config.yaml
n_layer: 10
d_model: 192
n_head: 6
n_kv_head: 1
head_dim: 32
d_mlp: 768
vocab_size: 2048
activation: "swiglu"
norm: "rmsnorm"
norm_place: "pre"
norm_eps: 1e-05
positions: "rope"
rope_base: 15300.0
rope_fraction: 0.75
qk_norm: false
attn_scale: 0.177
bias: "qkv"
tie_embeddings: true
parallel_block: false
init: "normal"
init_std_qkv: 0.0358
init_std_o: 0.0
init_std_up: 0.0358
init_std_down: 0.0
optimizer: "adamw"
lr: 0.00243
beta1: 0.9
beta2: 0.98
weight_decay: 0.14
lr_head: 0.00722
warmup_steps: 362
schedule: "cos"
final_lr_fraction: 0.03
batch_tokens: 65536
seq_len: 1024
doc_mask: false
train_tokens: 354700000
steps: 5413
dataset: "wikipedia_en"
Each number is 128 + 32 x the weight over the matrix's rms, rounded and kept within 0 to 255. Layers, rows and columns count from 0.

# layer 4 attention query, 192x192, rms 0.0764, rows 20-25,52-56,84-88,116-120,148-152,180-184, columns 0-191
[[ 85 143 142 147 118 149 155  54  69 207 118 161 119  92 142 148  95  84 109 113 113  35  93 143 151  91 139 106 114 147 141 103  97  93 111 129  82 253  84 139 143 141 169 176 208 129 115 173 199  74 190 124 105 167 149 136  97 127 123 146 130 166 181 111 132 144 158 150 116 162 124 115 137 185 153 112  91 103 105 134 136 106 140 133 143 130 152 198 132  92  88 160 104 160  96 143 125 189  94 102 123 119 108  73  90  46 147  73 169 105 142 121 101 127 163  82 171 133 163 211 163  94  90  52  52 122 178 143 126 150 159 117 133 101  83 113 178  74 137 175  63 152 146 115 114 155 155 128 151 162 107 116 121 181  35 212 103  91 108  95 149 108 124 170 100 110 147 159 164 111 182 146  37 110  78 145 112 202 118 140 103 106 175  68 133 197 103 129 156 134 179 155]
 [ 93 143 175 121 105 160 222 178 166 131  46 129 138 101  90 114 127 141 162 115 129 124 130 147 104 116 127  99 120 166 128 152 144 127  80 151  99 117  99 128 122 157 149 126 234 129 105 202  96 178 165  73 150 167 139 196 148 133 114 112 112 127 145 136  97 136 174 128 172 164 103 161 143  61 148  74 124 138 122  92 123 154 154 217 128 108 179 137 133 110 122 143 170 106  93 172 100 189 113 135 118 132  97 161 146 120  62 102 108 165 111 137 122 124 194 118 132 109 135 164 147 172 131 118  65 108 120 112 121 113 138 106 146 145 161  92 133  12 160 142 129 128 140  81 157 111 195 159 152 138  65 165  54  45  79 173 150 160  78 243 188 121 168 156 171 143 139 104 105  93 146  86 105 141 121  71 130  94  79  77 190 132 230 120 101 145 117 138 126 113 131 110]
 [135 149 134 116 107 131  97  89 118 126 153 132 154 136 168 104 147 142 108 111 115 148 119 102 127 203 156 102 157 147  51 135 144 118 147 113 128 159 115 158  92 179 111 155  89 150 113  72 176 173 151 123 156 128 136  86 149 112 111  98  99 120 115 154 131 126 144 121  79  74  91  57  97 123 164 163 154  95  98 137 149 178 143 149 130 137 113  94 164 160  73 114 189 100 100 104 169  90 115 125 168 147 137 184 143 127 147 125  93 137 126 135  72 112 195 115  62 124  52 180  94 146 135 107 117 133 128 130 185 176 109 107 172 114 165 108 171  91 102  76 113 125 129 105 171 118 164 116 154 118 105 115  91 165 118 139 144 130 147  99  87 128  97 133 119  84 114 143 134 128  98 164  69  86 143 108 150  89 131 123 183  93 148 127 110  72 167 118  87 154 142 133]
 [ 72 106 102  91 111 215 175 145 146 142 119 155 134 195 193 124  97 136 103 133 136  74  84 104 168 136 142 115 118 120  96 109 166 181 151 125 139 141  94 142 181 140 168 157 114 157 149 107 164  89 178 118 175  96 105 192  82  38  87 110 117  60  53 127 129  89 160 113  89 110 100 134  96  41 100 165 110 120  91 101 154 185  94 175 139  97 163 128  77 123 120 120 156 197 114 105 148 137  91  93 141  97 161 102 112 144 170 178 148 118 139  89  99 103 210 135 109  63 145 102 105  93 153 144 124  59 150 169 157 112 112  83 152 129  70 124  71 134 109  51 132 102 230 114 130 111  57 151  46 132 140 197 146 168 141  82 162 140 148 130 173 166 128 151 151 127  64 139 167 137  61 144 116  97 115 135  82 117 145 160 153 209 168 108 214  72 160 125 206 172 103 108]
 [121 142 126 117 140 131 150 103 102 163 156 134 115 149 131 141 109 123  69 192 118 176  81 137 162 138  37 105  96 160  98 190 107 113 139 116 142  97 140 124  97 121 107  96  95 135 111  90 168 128 153 102  82 152  87 110  91 145 126 127  85 139 175 139 145 119  47 169 165 140 128  88 123 125 103 105 150 101 159  90 120 168 107 161  66 108 141 129 107 136 148 174 181 122 174 185 149  88 110  58 115 195 112 130  70 155 116 149 148  81 157 116 111 144 136  44 140 110 184 120 126 122 179 148 190 108 108 124 158 127 113 157 190 115 129 166 119 146 159 211  27  74 187 139 145 161 111 143 133 151 187 114 189 122 111 151 146 185 108 175 161 124 153  70 116 140 124 137 200 111 116 188 102  81 167 132 120 201 133  84  94 164  85  87 118 107 138 107  42 186  94 136]
 [173  95 124 111 180  73 124 158 150 166  94 171 159 102  76 151 125  93  99 172 108 134  73 111 163 132 143  96  70  88 109 115 133  66 117 165 160  91 153  59 136 149  83  67 195 116 122 154 107 158  91 109 110 148  65 154 146 142 125 117 164  83 134 160 159  73  79 155  83  92 195 110  61 168 129  98 134 109 201 173 105 166  98 135  76 152  79 127 180 149 129 193 119  87 138 108 134  95 154 131 116 107 143 174 165 182  63 106 167 164 153  58 125  75 117 120 146 134 130 155  80 171 138  82 152 116 136 118 166 124 103 121  70 158 108 174 176 160 102 146 152  96 164  94 114 127 127 106 152 111  85 193  85 118 101 147 171 106  34 134 181  90 160 128  92 135 144 115  56  86 131 101 173  70 173  36  87  96  46 130 148  88  94 149 136 147 161 162 193 129 103  85]
 [101 113 131 137 133 178 151 126  98 120  87 106 122  95 153 120 115  86 124 157 100 135  80  89 141 135  78  94 151 161 150 156 129 129 138 154 131 109 140 148 156 118 145 129 129 149  90  74 177 127  91 144 161 170 100 118 170  91  83 196 161 117 101 139  97 178 130 137 133 121 109  99  88 126 141 164 121  94 122 119 134  79 122  88 138 142 124  95  96 140 142 115 116 119 157 153 165  96 195 173 183  84  82 135  97 101 145 122 152 126  67 143  54 177  90 144 181 123 156 150 113 111 130  92 125 157 167  78 126  81  78 142 110 114 180 138 157 103 151 137 164  72 136 141 170 108 140 187 132 102 120 126 132 116 171 104 141 130 123 163 129 111  83 175 121 127 105  98 126 115 146 111 151 108 109 127 124 138 146  95  93 212 100 120 133 105 129  97 118 156 153 147]
 [108 124  94 120 180 131 103 110 130  98 155 174 157  97 140  56  72 103 130 101 100 161 178 158  53 100 124 191  93 114 129 114 112  64  94 108 106 106 110 109 133 115 189 179 128 151 156 146 130 124 119 106 132 151 129 133  95 131 152 119 138  97 188 161  71 168 139 143 146 114 157  90 186 170  76 134 138 121 100 125 189 111 117 102 108  76 165 114 210 129  77 144 161 217 100 165 120 125 137 141 102 126  92 179 121  65 130  98 108 176 177 167 120 133 124 178 180 125 120 127 155 189 186 175  82 151 131 107  95 152 129 150 166 166 223 147 134 156 119 190 115 153  88  97 154 138 134 144 105 156 176 126 135 102 110 155 116 137 121 112 131  82 144 172  72 118 132  70 159 132 170 137 167 130 138 118 159  88 172 107  96 111  64 121 104 178  70  79  57 119 121 111]
 [ 96 156 157  98 146 148 115 122 171 108 141  65  98 184 152 157 155 131 144 107 141 107 144  63 101  97 103 134 141 147 207 181 125 103 121  79 128 109 130 114  99 128 114 111 105 156 109 163  91 202 209 155 188  95 137 176 112 168  52  36 124  94  83 162 154 138 156 146  91 138 150 144 153 113 104 142 137 148 148  75 178 138 118 142 129 100 108  78 106 163 126 109  51  65 113  86 116 160 121 120 152 134 106 142 175  82 154 145  86  81 140 116 149 117 162 140 124 111  75 117  72 121 101 162  86 126 124 117  83  59 166 157 104 113  96 120 130 137 166  83 111 119 119 129 116  92  94 114  73 105 153 179 108 127 175 178 125 124 104  99 173 135 103 135 115 135 129 200  82 119  98 153 104 111 118 148 120  80 196 131 107 150 155 104 121  64 164 141 106  92  39  97]
 [121  99 109 120 125 132 121 140 101 155 181  83 139 167 154 133 188 112 157 117 127 137 147 165 115 111 158 166 156 114 117 157 143 162 161  88 123  85 131 112 150 102 162 153 111 106 101 147 143 131 132 132 185 110 133 150 146 142 145 165 144 112 105 167 130 130  63  94 150  84  98 139 127 158 157 149 148 152 193 157 135 124 122 160 130 160 131 131  89 137  94  67 101 162 158  99  86  70 144 123 128  76 159  97 149 128 138 174  93 124 125 124 129 100  64 132  94 110 188 104 116  81  64 147 108 102 123 114 100  88 133 115  61 100  80 123 154  96  84  97 172  82 122 127  78 108 147 196 143 148 123 154  97 127 148  86 104 128 114 168 125 142 110  97 117 138 126  89 148  93 110 104 139 124 121 141 102 169 164  99 132 112 144 102 140  78  89 176 133 119 137 108]
 [173 133 143 152 160 105 109  55 140  90 100 174  83 152 135  99 142 121 129 129 100 118 124 136 138 136 165 123 116 196 167 162 131 131 153 110 137 117 152 122 125 132 118 126 139 116 102 138  79 123  98 136 110 153  96 186 165 118 140 112  92 134 122  87 102 138 141  94 117 130 150 128 133 137 161 117 168 162 155 137  97  80 167 133 145 122 135 151 140  97  96 165 111  85 114 112  94 133 179 109 133 139  95 126  94 122 134 144 102 174  97 204 152 116 120 153 115 174  85 112  97 102 146 133 162  92 154 135  84  93 122 142 130  82 155 107  74 107  93 114 100 144 123  56  82  74 112  91  95 113 178 197 129  93 143 134  95 136  99 133  80 157 100 115 142 106 138 108 132 118 157 156 122 126 102 128 165 117 141 149 139  88 142 126  92 174 129 129  98 162  98 176]
 [120 159 101 104 132 141  98 131 143 112 146 110 111 119 122 155 134 168 157 146 135 137 106 143  93 133 136  86 184 109 126 102 163 172  84  76  98 141 138  93  85 108 148 107 170 174 122 165 140 128  74  64  93 133  74 115 141 195 135  88 111 189 108 132 120 197 141 117 108 168 163 120 158 147 143 141 100 146  68 105  18 115 160 140 114 118 102  94 111  73 128 177 136 120 153  82 143  74 165 141 145 137 144  51 130 133  87 128 107  91 107 118  80 102 117 109 147 151 191  75 111 139 120  71  66 113 121 107 125 185 165  41 119 171 145 107 185  17 130 134  91 104 141  92 213  67 152 139 127 126  74  93 101 129 127 117 140  77 140 162 123 156  92 168 107 105 106 145 165 135 111 135  63  92 183  88 172 108 149  45  81 171 115 120 121 129  51 201 167  92  83 152]
 [ 77 143 198 119 133 115 129  87  96 119 188  64  76 126 112 118 148 140 151 116 158 166 144 169 150  95 137 147 133 126 119 126 113 134  84  43 154 100  92 106 158 129 142 172 100 129 128  92 100 144 141 114  85 159 120 124 134 139 117 101 137 155 135 117 108 134 123  96 161 116 159 188 161 164 135  89 109  96 117 140  97 117 100 168 102 149 169  99 101  88  92 135 113  71 128 178 136 160 159 107 104 119 155 137 168 146 103 132 117 149 109 118 128 123 141 181 120 100 110 133 112 147 131 147 110 134 121 144 121 171 128  97 125 146 130 116 129 127 171 100 148 168  76  66 114  91 118  87  91  92  95 151 105 145 162 135 153 132 146 206 157 143  96  41  81 119 157 153 120 177 137 230 112 165 135 126 148 106 170  46 174 168  85 119 117 182 127 108 106 106  88 120]
 [133 178 174 197 171 178 141 145 114 123 127 126 104 121 118 105 161  96 120 149  88  96 136 100 177  85 111 125  64 148 146 159 107 111 122  95 149 104 184 157 184 159 112  85 162 130 196 154 158 133 144 149 154 140 140 178 134  66  68 137  78  98 107 155 103  94 134 100 155 162 122 153  51 133  77 136 131 104 162 176 135  94 114 108  97 193 175 145 126  94 140 128 163 107  62 155 126 142 164 136 105  89 154 109 145 174 194 133 171  88 109  82 150 140 148 130 116 145 110 157 148 134 133 148 147 120 177 160 120 140 142 133  92 102 106 180 161  72 140 118 160  95  89 138  69 130  90  59 119 151 172 176 126  71 101 136 159 115 113 112 139 134 103 200 113  66 149 132  94 126 156 106 156 168  91  57 102 112  84 155 140 136 171  88 156 153 118  80  55 150 176 129]
 [154 111 180 117  77 188 171 146  60 107  74  68 149 108 122  94 126  94  86 177 102 110 178 129  80 143 129 175 103 171 111 121 116 158 101 116 181 141 115 157 116 182 169  92 149 117 140 165 173 154 204 136 197 125 135 178 112  82 148 166 126 133 114 153 148  84 146 151 203 127 155  76  93  71 176 139 144 181 145 162 142 138 130 175 131 119 107 123 112 180 100  88 162  82 117 132 118 119  99 114 128  76 154 110 112  98 129 114 144  77 129 129 111 121 165  94 126 101 114 130 146 132 121 148 216 106 171 153 131 147 153 133 126 107 114 159 109 168 115 155 106  41 135 136  92 140 162 144 108 115 110 122 112 183 140 108  83 123 137 166 135 156  87 139 216  79 136 160 127 113  88 143 111 160 184 168 145 157  73  84 139 191 114 123 159  66 113 168  91 136 135 148]
 [ 83 117 125  43 141  77 172 140 144  65 105 153  90 129 140 130 153 154  89 169 126 205 180  61 109 117 148  98 104 128 130 149 189 146  63 121 127 142  46  92  63 140 169 174 103  99 105 110 158 124 140 155 124 108  89 122 110 163 134  93 144 146 172 128  96 160  93 147 126 122 185 111 158 139 134 121  98 115 121 140  79 121 152 198  78  93  71 129 128  68  93 155 177  71 176  92  84 163 159  79 133 107 148 148 135 139 195 156  53 188 106 152 143 122 160  46  57  99 107  55 161 174 122 102 114  76 129  90 109 113 111 150 105  87 148 109  91 172 167 186  57 161 116 131 113 113  83  99  82  76 131 178 170  28  79 120 129  91  79 177  99 155 108 122 127 146 119 175 176 119 106 179 130 137 130 143 157 150 176 129 199 119 146  73 100 182 117 162  95 136  88 122]
 [142 115 156  91 139 133 127  87 105 107 104  97 181 145 129 140  82 159 132  77 145 115 140 137 151 111 152  68 129  85  90  63 119 206 140 136 140 168 136  50 119 122 158  76 130  76 167 144 100 160 210 150 158 168  66 209 137 139 156 148 156  84 119  68 163 159  72 105  98 147 190 162 104 190 107 112 114  94 143 135  86  85  90 157 115  92 133 149 150 153 146 116  92  43 105 152 227 144 195  82 141 138 141 140  68 118 149 151 136  48 163 158 130  97 171  88 111 109 118 169 136 150  96  93 132 180 192 180 167 164 130 146  86 119  63 147 147 133 108 153  98 135 154 188 141  73 167 156 119 110  97 135 132  99 118 104 118  30  90  81 159 110 179 141  95  95 102 132 102  93 131 110 183 122 175 169 154 139  99 106 131 110 195  85 139 128 118  71 180 142 147  97]
 [174 107 107 116 172 114 146 150 160 184  89 144 176 131 130 111 159 165 127 109 153 113  57  50 150 129 110 115  50 104 160 154 117  86  74 117 129 145 165 106 141 210 175 142 121 107 139 175 157 105 171 115 211 193 143 185 185 145 189 158 177 143 163 166 133 168 157 179 125 163 120 152 147 116 153  90 120  91 137  87  66 154 106  35 144  99 205  93 204  44  93 105 182  88 154 166 143 140 116 119 111 115 157 151  68 154  58 136 151  97  90 182 107 155 204  69 120 122  59 143 162  94 130 147 100 113 199 105  66  97 148 111 180 152 181  98 171  67  76 149 173 115  39 153 133  57 116 162 118 203 221 135 161 122 123 195 138 188  97 106 136 102 129 211 120 111  97 103  35 101 217 120 162  92 140 143 122  67  42 187 140 151  84 102 143 101 124 118  90 161 115  66]
 [143 132 129 104 201  99 127 136 116  91 115 157  95  99  74  86 116 145  80 147 111 163 148 119 155 192 134  74 103 125  93  99 119 100  53 110 136 102 180 136  82 131 159 129 123  96 167 113 101 223 182 218  85 141 103 172  46 105 142 157 159 115  12 129 104 128 117 191  89 117 125 158 179 109 158 138 134 118 141 158  76 206 114 157 141 103 113 142 135 150 126  96 134 132  59 129 108 137 195  81 129  88 139 128 163 127 165 144 112 110 176 130 151 201  85 178 119 101 112  92 128 106 137 101 112 114 158  68  75 188  55 135 110 167 186 254 175  96  93 101 149  89  91 140 183 182 126 100 120  71 143 154 150  64 149  11  87 126 142 139 180  63 219  20  88 126 101  87 221 128  84 151 199 193 106 109 168 101 179 123 117 110 159 144 157  90 126 209 159 149 141 105]
 [138 139 132 134 123  83 157 130 129 108 139 165 166 130 143 224 170  86 118 112 156  80 100 141 146 115 125   0 162  83 160 148  97 154 124  86 187 173 123  91 119 135 132 212 184 113 133 128 171 153  82 128 114 125 128 153 104 153 120 153 114 191 129 114 120  88 173  87 150 108 101 116  88 156 130 160 122 120 115 149 130 126 158 193 145 153 104  84  83 181 157  94  92 151 128  75 134 121 157 131 118  92 171  66 109 176 179 101 220 127 177  69  87 101 133 128  60  94  66 174 151 109 106  51  88 117 143  89  97 100 163 143 108 191 124  79 130 149 140 132 165 140 144 122 162 117 123 136 139 136 111 130 119  77 117 193 170 106  90 146 198 119 130 109 158  82 183 159  86  92 165 210 104 105 129 146 113 123 110 103 148 167 169  79 154 150 157 116 175 139 130 146]
 [147 109 163 143 108 140 152 104 105 108 114 134 137 111  96 124  89 112 116  90 120 150  70 138 160  88 128  92  93 130 178 144 106 132 162 168 169 123 106 125 138 150 170 133 174 101  77 101  76  59 106 142 134 219 136 161  80  73 177 145 103 111 199 211 178 139  91 110 104 158 179 103 193 113  98 120 106 146 100  66 196 144  77 142 116 123 129  77 145 114 174 211 125  59 110 190 134 199 120  75 121 135 153 101  81 107 123 123 162  93  81 142 169 126 182 163 126 159  79 123 135 123 113  83  98  98 155  68  98 160 133 146 128  77  52 199 157  96 136 149 138 122 156  83 149  94 162  93 104 153 155 124  82 153 184 198 104  75 158  63 127 130 115  68 150 173 139 162  88 113 163 136 176  88 107 101 138 107 177 105 138 193  91 152 191 107 160 146 143 101 146 117]
 [205 191 192 130  52 106 175   0 115 173  28 169 146 109 100 234 182 153  90 112 179  74  69  95 157 162 134 129  77 211 141 160 181 123 119 139  46 168  97 113  73 158 100 128  86  58 118  94 151 117 143 154  61 140 112 187 166 143 155 101 137 155  60 131 161 137  79  93 201 177  42 122 100 123 115 112 127 170 144 143 156 110 184 116 161  98  64 135 131 122 132 153 131 118 142 153 126 171 178 143 115 134 114 111  39  77 124 158 114 123 154 145 102 116 188  93 191 158 167 147  34  75  40 105  93 152 199 110 134  93 167 153 112  82 136 142 177 119 114 149 146 173 128 162  82 105 130 176 151 185 121  96 131  81 113 143 160  65 136 163 108 131 103 145 136  42 104 150 142 145 156  97 177 166 111 142 159  70 190 105 220 171 147 109 108 111 100 122 110 189 115  66]
 [110 148 224 102 114 156 127 123 100  95  90  71 133 101 134 123 104 179 155 182 154 124 116 164 118 130 140 167  79  92 160 117  96 145  17  51 141  88  57 115 103 154 135 109 113 122 119 166  70 182 125 187 149 159 183 144 197 160 149 197 123  99 199 136  83 187 136 122 109 171  81 140 145 122  94 110 116 184 145 117  63 178 121 173 177 123 178 160 162  43 135  91 160 112 106 140  89 146  90 139 118 160 125 210  96 122  52 105  35 171 108 149 162 117 105 165 171 127  89 124 120 119 109 113 132 168 128 123  71  67 141 138 161  77 113 136 125 107  58 152 156 179  83  80 136 105 142 112  93 158 184 140  90  61 145 129 154  96 123 144 127 180 138 153  62 199  60  40 121 170 192 104 183 125  99 120 183  88  68  90  99 171 150 166 166 164 117 119  77 106 110  59]
 [111  92 157 146 147 139 129 161  97 142 143  79 120 106 137 123 120 134 165 161 138 136 137 113 184 180 133 171 153 166 161 161  98  99 156 125 206  75 121 135 151 115 135 143 122  88 113  97 128 170  99 179 126 140 144 120 207 110 117 147 145 130  78 125 170 141 116 130 102 121 118  73 165 178 137 107 190 245 127 105 147 152  87  99 143 121 136  98 173 173 125  63 128  65 113  97 156 108 140 135 138 155 148 106 162 120 152 143 138 127  97 143 184 157 149 204 138 147  94 138 135 121 160 121 177 140 177  76 155  85  67 167 177 133 136 110 146 124  94  98 124 192 126  97 128 152 147 171 174  45 162 180  77  93 156 116  73 139 144  95 102 119 142  64 103 128 174  97 100  93 175 152 198 173 113  67 117  76 124 157 139 150 152 225 144  46 147 164 105 123  98 115]
 [166 178 105 118 114  99 124 145 162  72 129  99  84 106 196 149 162 138 123 136  82 133 141  76  82 181 170 117 141 132 188 139 138 122  69  89 114 149  96 173  98  55 132 127 170 141 135 118 199  98 100 133 148  98 142 147 171 147 122 126 134 129 115 110 110 123 139 119  81 132  53 110 122 101 149 182 157 162  89 152  86 110  89 194 137 142 138 162 122 159  77  95 118 194 132 161  73 157 151 133 152 178 160  81  59 118 141 128 178 126 125  83 135  72 150 100 186  79 111 121 100  51 143 169 193 137 159  92 102 105 108 111 162  87  44 164  93 126 136  94 103 149 145 111  79 125  67  71 139 141  88 124 108 118 138 166 106  80 150 135  60 207 126  60 168  78 116 193  52 161 118 204  47 141 189 120 111 124 115 116 139 156 176 184 102  97  93 139 144 130 147 169]
 [199 122 169 177 138  83 106 100 178 116  91 148 112 127 101 161 115 182 174 143  96 151 124  98 200 146 104  93 121 152 193 185 109  47  99 201 182  65  92  79 140 109 112 131  86 108 139 138 139 132  36 164 167 162  80  80 162 139 190 186  96 126  99 139 135 204  93 117 105 124 182 121 133 134  91 156 164 207 149 147 165 101 118  61 110 118 168 154 172  93  76 107 127  88 100 124 140 128  57 144 133 125  88 169 143  37  45 155 181 107  68 105 175 102 168 145 110 179 124  82 155 135 134 149 163 104 139  84 134 106 104 104 164 141 142 187 165 117 170 137  22 186 150 147 106 181 129  90 103 154 191 149 118 124 112 168 108 108  68  50 191 134 123 129 177 123 161 152  80  82 184 199 126  92 112  87 122 133 170 127 119  83 119 165 179 131 125 136  80  97 111  56]
 [122 112 121 131 149 141 117 154 132  93 111 198 109 111 160 116 112 103 143 125 127 119 107 132  77 138 159 132 151 139 107 182 120 150 118 161 124 105 146 119  99 136 138 119 139 126 118 101 168 165 144 115 123 128 112 145 116 145 129 116 150 140 179 132 157 186  99 156 118 117 115  87 117 133 142  88 132 124 106 104 109 101 126 103 119  69 139 143  96 157 137 138 114 158 137 110  93 113  88 120 143 144 124 133 166 129 181 166 126 164 136 152 127 121 119  81 104 173 164 123  95 165 144 167 169  98 147  79 157 131  99 111 119 119 146 135 107 114 112 135 164 143 105 102 141 115 173  93 147 137 103 145 120 127 111 156 112 132 156 134  72 112 101 149 132 132 145 142 168 154  96 110 141 112 129 102 132 119 186  98  78 105 142 141 101 131 105 143 146 119 141 108]
 [119 166 115 129 124 158 134 178 156 134 110 181 159 119 100 130 129 115 146  98 154 177 112 115 123  95 133 114 144 111 101 157 133  91 122 147 121 128  71  98 140 100 168 149 108 159 134 148  94 110 151 105 137 172 117 154 186 136 167  79 117 104 162 106  88 106 133  83 170  84 151 121  83 163  96 111 156  69 150 115 116 180 153 123 185 151 118 138 149 115 144 155 114  77 104 120 181 164 145 141 136 149 153 101 170 115  67  87  94 148  49 129 106  90 157  94 193 114 121  93 118  92 180 127 139 121 126 154  86 156  71 122 124 190 181 130 143 143  92  62 156 215 161  48 162 112 105 130 141 156 148 102 130  37  95 129 157 109 127 126 175 102 130  63 127 112 150  61 117  96 139 136 207  87 165  80  71  42 116 117  91 140 128 135 162 138 172 136 146  79  55  86]
 [133 131 141 121 100 166 129 119  81 163 154  81 107 130 130 125 188 160  92 103 121 120  92  97 122 164 119 129 104 138 131  75  94 142 168  57 131 133 137 127 177 148  96  71 148 126 108 143 138 168 134 167 104 122 159 120  91 124 105 144 112 121 101 149 128  83 166 163  46 159  69 178 112 108 153 110  91 162  93 127 160 125 161 110  68 130  99 109 145 146 144 192 173 139 149 159 188 137 168 133 138 159 136 124  87  97 145 160 129  68 161 149 112 135 153 164 118 103 120 119 114 117 107  89 155 120 143  83 141 144 146 101  90  85  41 115 136 147 127 123 131  62 115 162  24 114  97 143 142 116 178 113 151 211 111 130 153 154 109 189 138 167 110 130 114 120 113 177  89 169 141 146 105 113 104 140  92 181  99 129 190 198 130 128 149 115  95  96 118 155 166 140]
 [136  61 147 106 129 109 112 105  97 108 146  88  70 108 177  89 160 108 178 132  83  90 145 161  69 163 135 149 142 166 131 123 162 179 143  97  87  90 128 145 171  77 123 111 158 115 125 144 136 138  95 117 112 107 103 132  70  96 132 146 168 140 124 113 125 154 131 103  87 123 115 106 131  87 161 148  98 155  92 172 108 112 105 150  92 111 133 104  85 144 140 170 114 167 189 113 132  99 150 110 149  99 103 138 138 146 161 155 149  75 149 126 107 112 134 131  91 141 118 106 149 129  97 121 123  94 163 130 164 123 131 142 129  73  82 129 107 122 149 151  77  94 130 135  70  75 166  78 129  80 133 150  88 133 128 129 122 141 179 131  94 131  98 153 169 127 142 155 146 177  87 127  70 117 125 170 167 181 130 154 155  97 161  95 102 148 108 119 142 185 174 130]
 [142 133 113  92 110 153 113 165 118 133 128 191 122 137 127  80  85 177 144 132 139 173 155 126 137  63 146 134 136  90 125 178  75 121  75 188  80  90 102 114  89 122 137 158  94 126 152  81 133 113 135 117  92 136 107 139 159 136 148  87 120  90 161 143  93 162  74 123 136 136 150 135  83 133  83  86 108  72 162  90 114 129 108 103 119 133 134 142 116 132 131 166 163 134 117 107 116 140 108 131 134 119 114 165 143 132 139 149 107 152 116 137 110 107 109 141  49 145  74 137 157  91 177 142 107 108 143 172 162 168 154  87 145 164 194 114  84  96 124 105  89 164 116 107 146 157 156  89 144 140 160 121  97 138 122 134 140 148 102  89 131 110 144 113 133 120 132  63 148 109 120 101 152 116 148 127 164  81 157 110  73 125 143 121  86 140 130 163 159  86 148  96]]
# layer 4 attention key, 32x192, rms 0.0728, rows 20-24, columns 0-191
[[139 130  97 143 221 142 106  98 137 111 151 154 101  66 122  67 116 129 117 182 114 225 141 106 145 120 144 157 153 116  85 170  90 158 172 144 141  85 111 136  76 124 109 150  60 113  92 103 155 136 117 187 113 184 159 196 120 114 127  83 143 113 114 179 110 110 125 160 137 147 178 108 186 128  79 178 141  44 123  93 146 150  75 148 102 185 161 131 134 101 140 164 120 168  96 140 102 108  94 220 168 126 150 139 173 107 167 175 112 196 117 118 134 173 128 211 172  98 142  79 144 117 227 165 136 118 100  86 143 112 104 138 107 133 148 183  75 248 116 150 150 130 118 100 102 149  30  27 116 130 149 145 148 160 193 173 163 172 101 105 144 115 121 103 123 164 117 120  93 116 148 172 105 120 129 126 140 120 123 165 144 222  78 148 115 144 125 108 158  65 139  85]
 [120 160  79 177  95 182 129 121  87 101 106  61 121  57 131 151 130 162  60 156 130 109  83 132 221 121 196  89 162 110 164 165  75  91 141 121 179 145  78 161 214 118 165 182  83 122 130  93 154 138 135 143  66 120  98 111  67 143  61 120 123  58 140 146 134 113 102  97 120 146 153 144 143 161 116 146 139  88 154 143 137  89 122  43 120 124 108 125 216 192 134 216  96 174  76 135 128 126  99 202 157 169  26 116 156 137 140 146 212 153  87  93 134 122  95 128  61 169 126  98 187 134 102 183 115 155 109 134 174 117 133 146 150 108 135 158 114 164 154 187 139 145 174  98 118 152 128 114 205 196  53  88 155  88 118  73 176  63 169  57 105  88 122 170 152 112 166 113 183 108 190  83 148  53 149 112  98  98 136 101  59 103 149 117 171 142 122 120 123 107 115 152]
 [119  96  80  90 135 141 114 111 115  96 141 105 100 198 112 157  93  78 147 162 125  97 120 144 151 133 142 127 120 207 163  99 132 149  98 146 171 133 113 113 174  45 157 153  83 119 182  74 185  94 127 134 165 145  90  96  60 164 174 179 108 131  33 150  96 183 168 156 160 159 201 152 116 123  87 154  95 178 144 167 140 115 114 128 137 122 173 149 137 106 140  77 119 147 219 144 170  69  34  95 115 143 141 126 153 129 101 128 119 128 129 148 115 101 145 120 131 110 117 141 123 175 153 126  42  88 115 118 162 154 178  85 150 126  56 110  83 149  92 141 129 107  97  85  87 114  88 162  89 162 115 137 109 184 137 125 153 159  83  94  91 167 171 105 109 167  23 105  77 142 130  48 107 170 100 195 166 127 164 178 102 134 108  97  95 125 144  49 164 152  54  93]
 [126 119 154 135 125  62  90 133 114 159 159  98  70 145 116  74 170 125 132 195 107 148 125 150  89  80 146  84 102 119 136  75  68 126 130  96 114 118 198 108 131  80 127 102 151  93 121 148  82 147 156 153 178 109  69 127  93 157 120 151 184 113  99 116 124 157 146 232 195 122 192 112 117 121 121 137 162 132 113 157 148 111  99  78 140 112 123 127 165 121 150 161 166 143 127 107 138  96 100 107 193  67 106 209 166 104 122  92  76 143 174 145 139 225 143 141 170 140 194  60 150 112  99  94 107  96 167 169 101 165 146 129 144 139 124 208 186 139 144 133 130 106  72 179 228 174 167 158 154 132 180 153 139 123 125 170 106 141  97 123 174  83 171 112 120 120 107  96 166  98 129 135  77  89  99  96 149 135 199 173 151 150 146  87  88 134 118 160 130 137 106 136]
 [ 99 125 118 143 125 180 111  78 147  90 179  52 112 100  95 150 145 113 110 135 130 130 136 130 131  86 162 141  93 117 108 115 176  82  99 145  94 204 137  79 205 155 125 117  93 112 132 255 121 111 146 184  95 178 194 127  70 108  89 131 106  76 114 121  55 156 112  94 166 144 119 117  87 137  91 216 157 147  64  98 163 118 173 145 207 192 124 134 166 118 149  88  86 176  72 111  55 220 152 122  87 147  92 125 130 144 135  76 137 132 142 124  99 193 153 137  75 143 106 155 151 139  84 105 111 135 139 136 122 151 150 153 120 134 188 128 141 110 119  81 111 151  81 124 103 127 150  76 110 159 143 102 170 154 178 110 197 123 113 148 140  49 126  42  74 135 115 161 105 154 151 123 133 169  78 145 137 112  89 126 106 142 152  95 157 126 118 100 181 165  82  67]]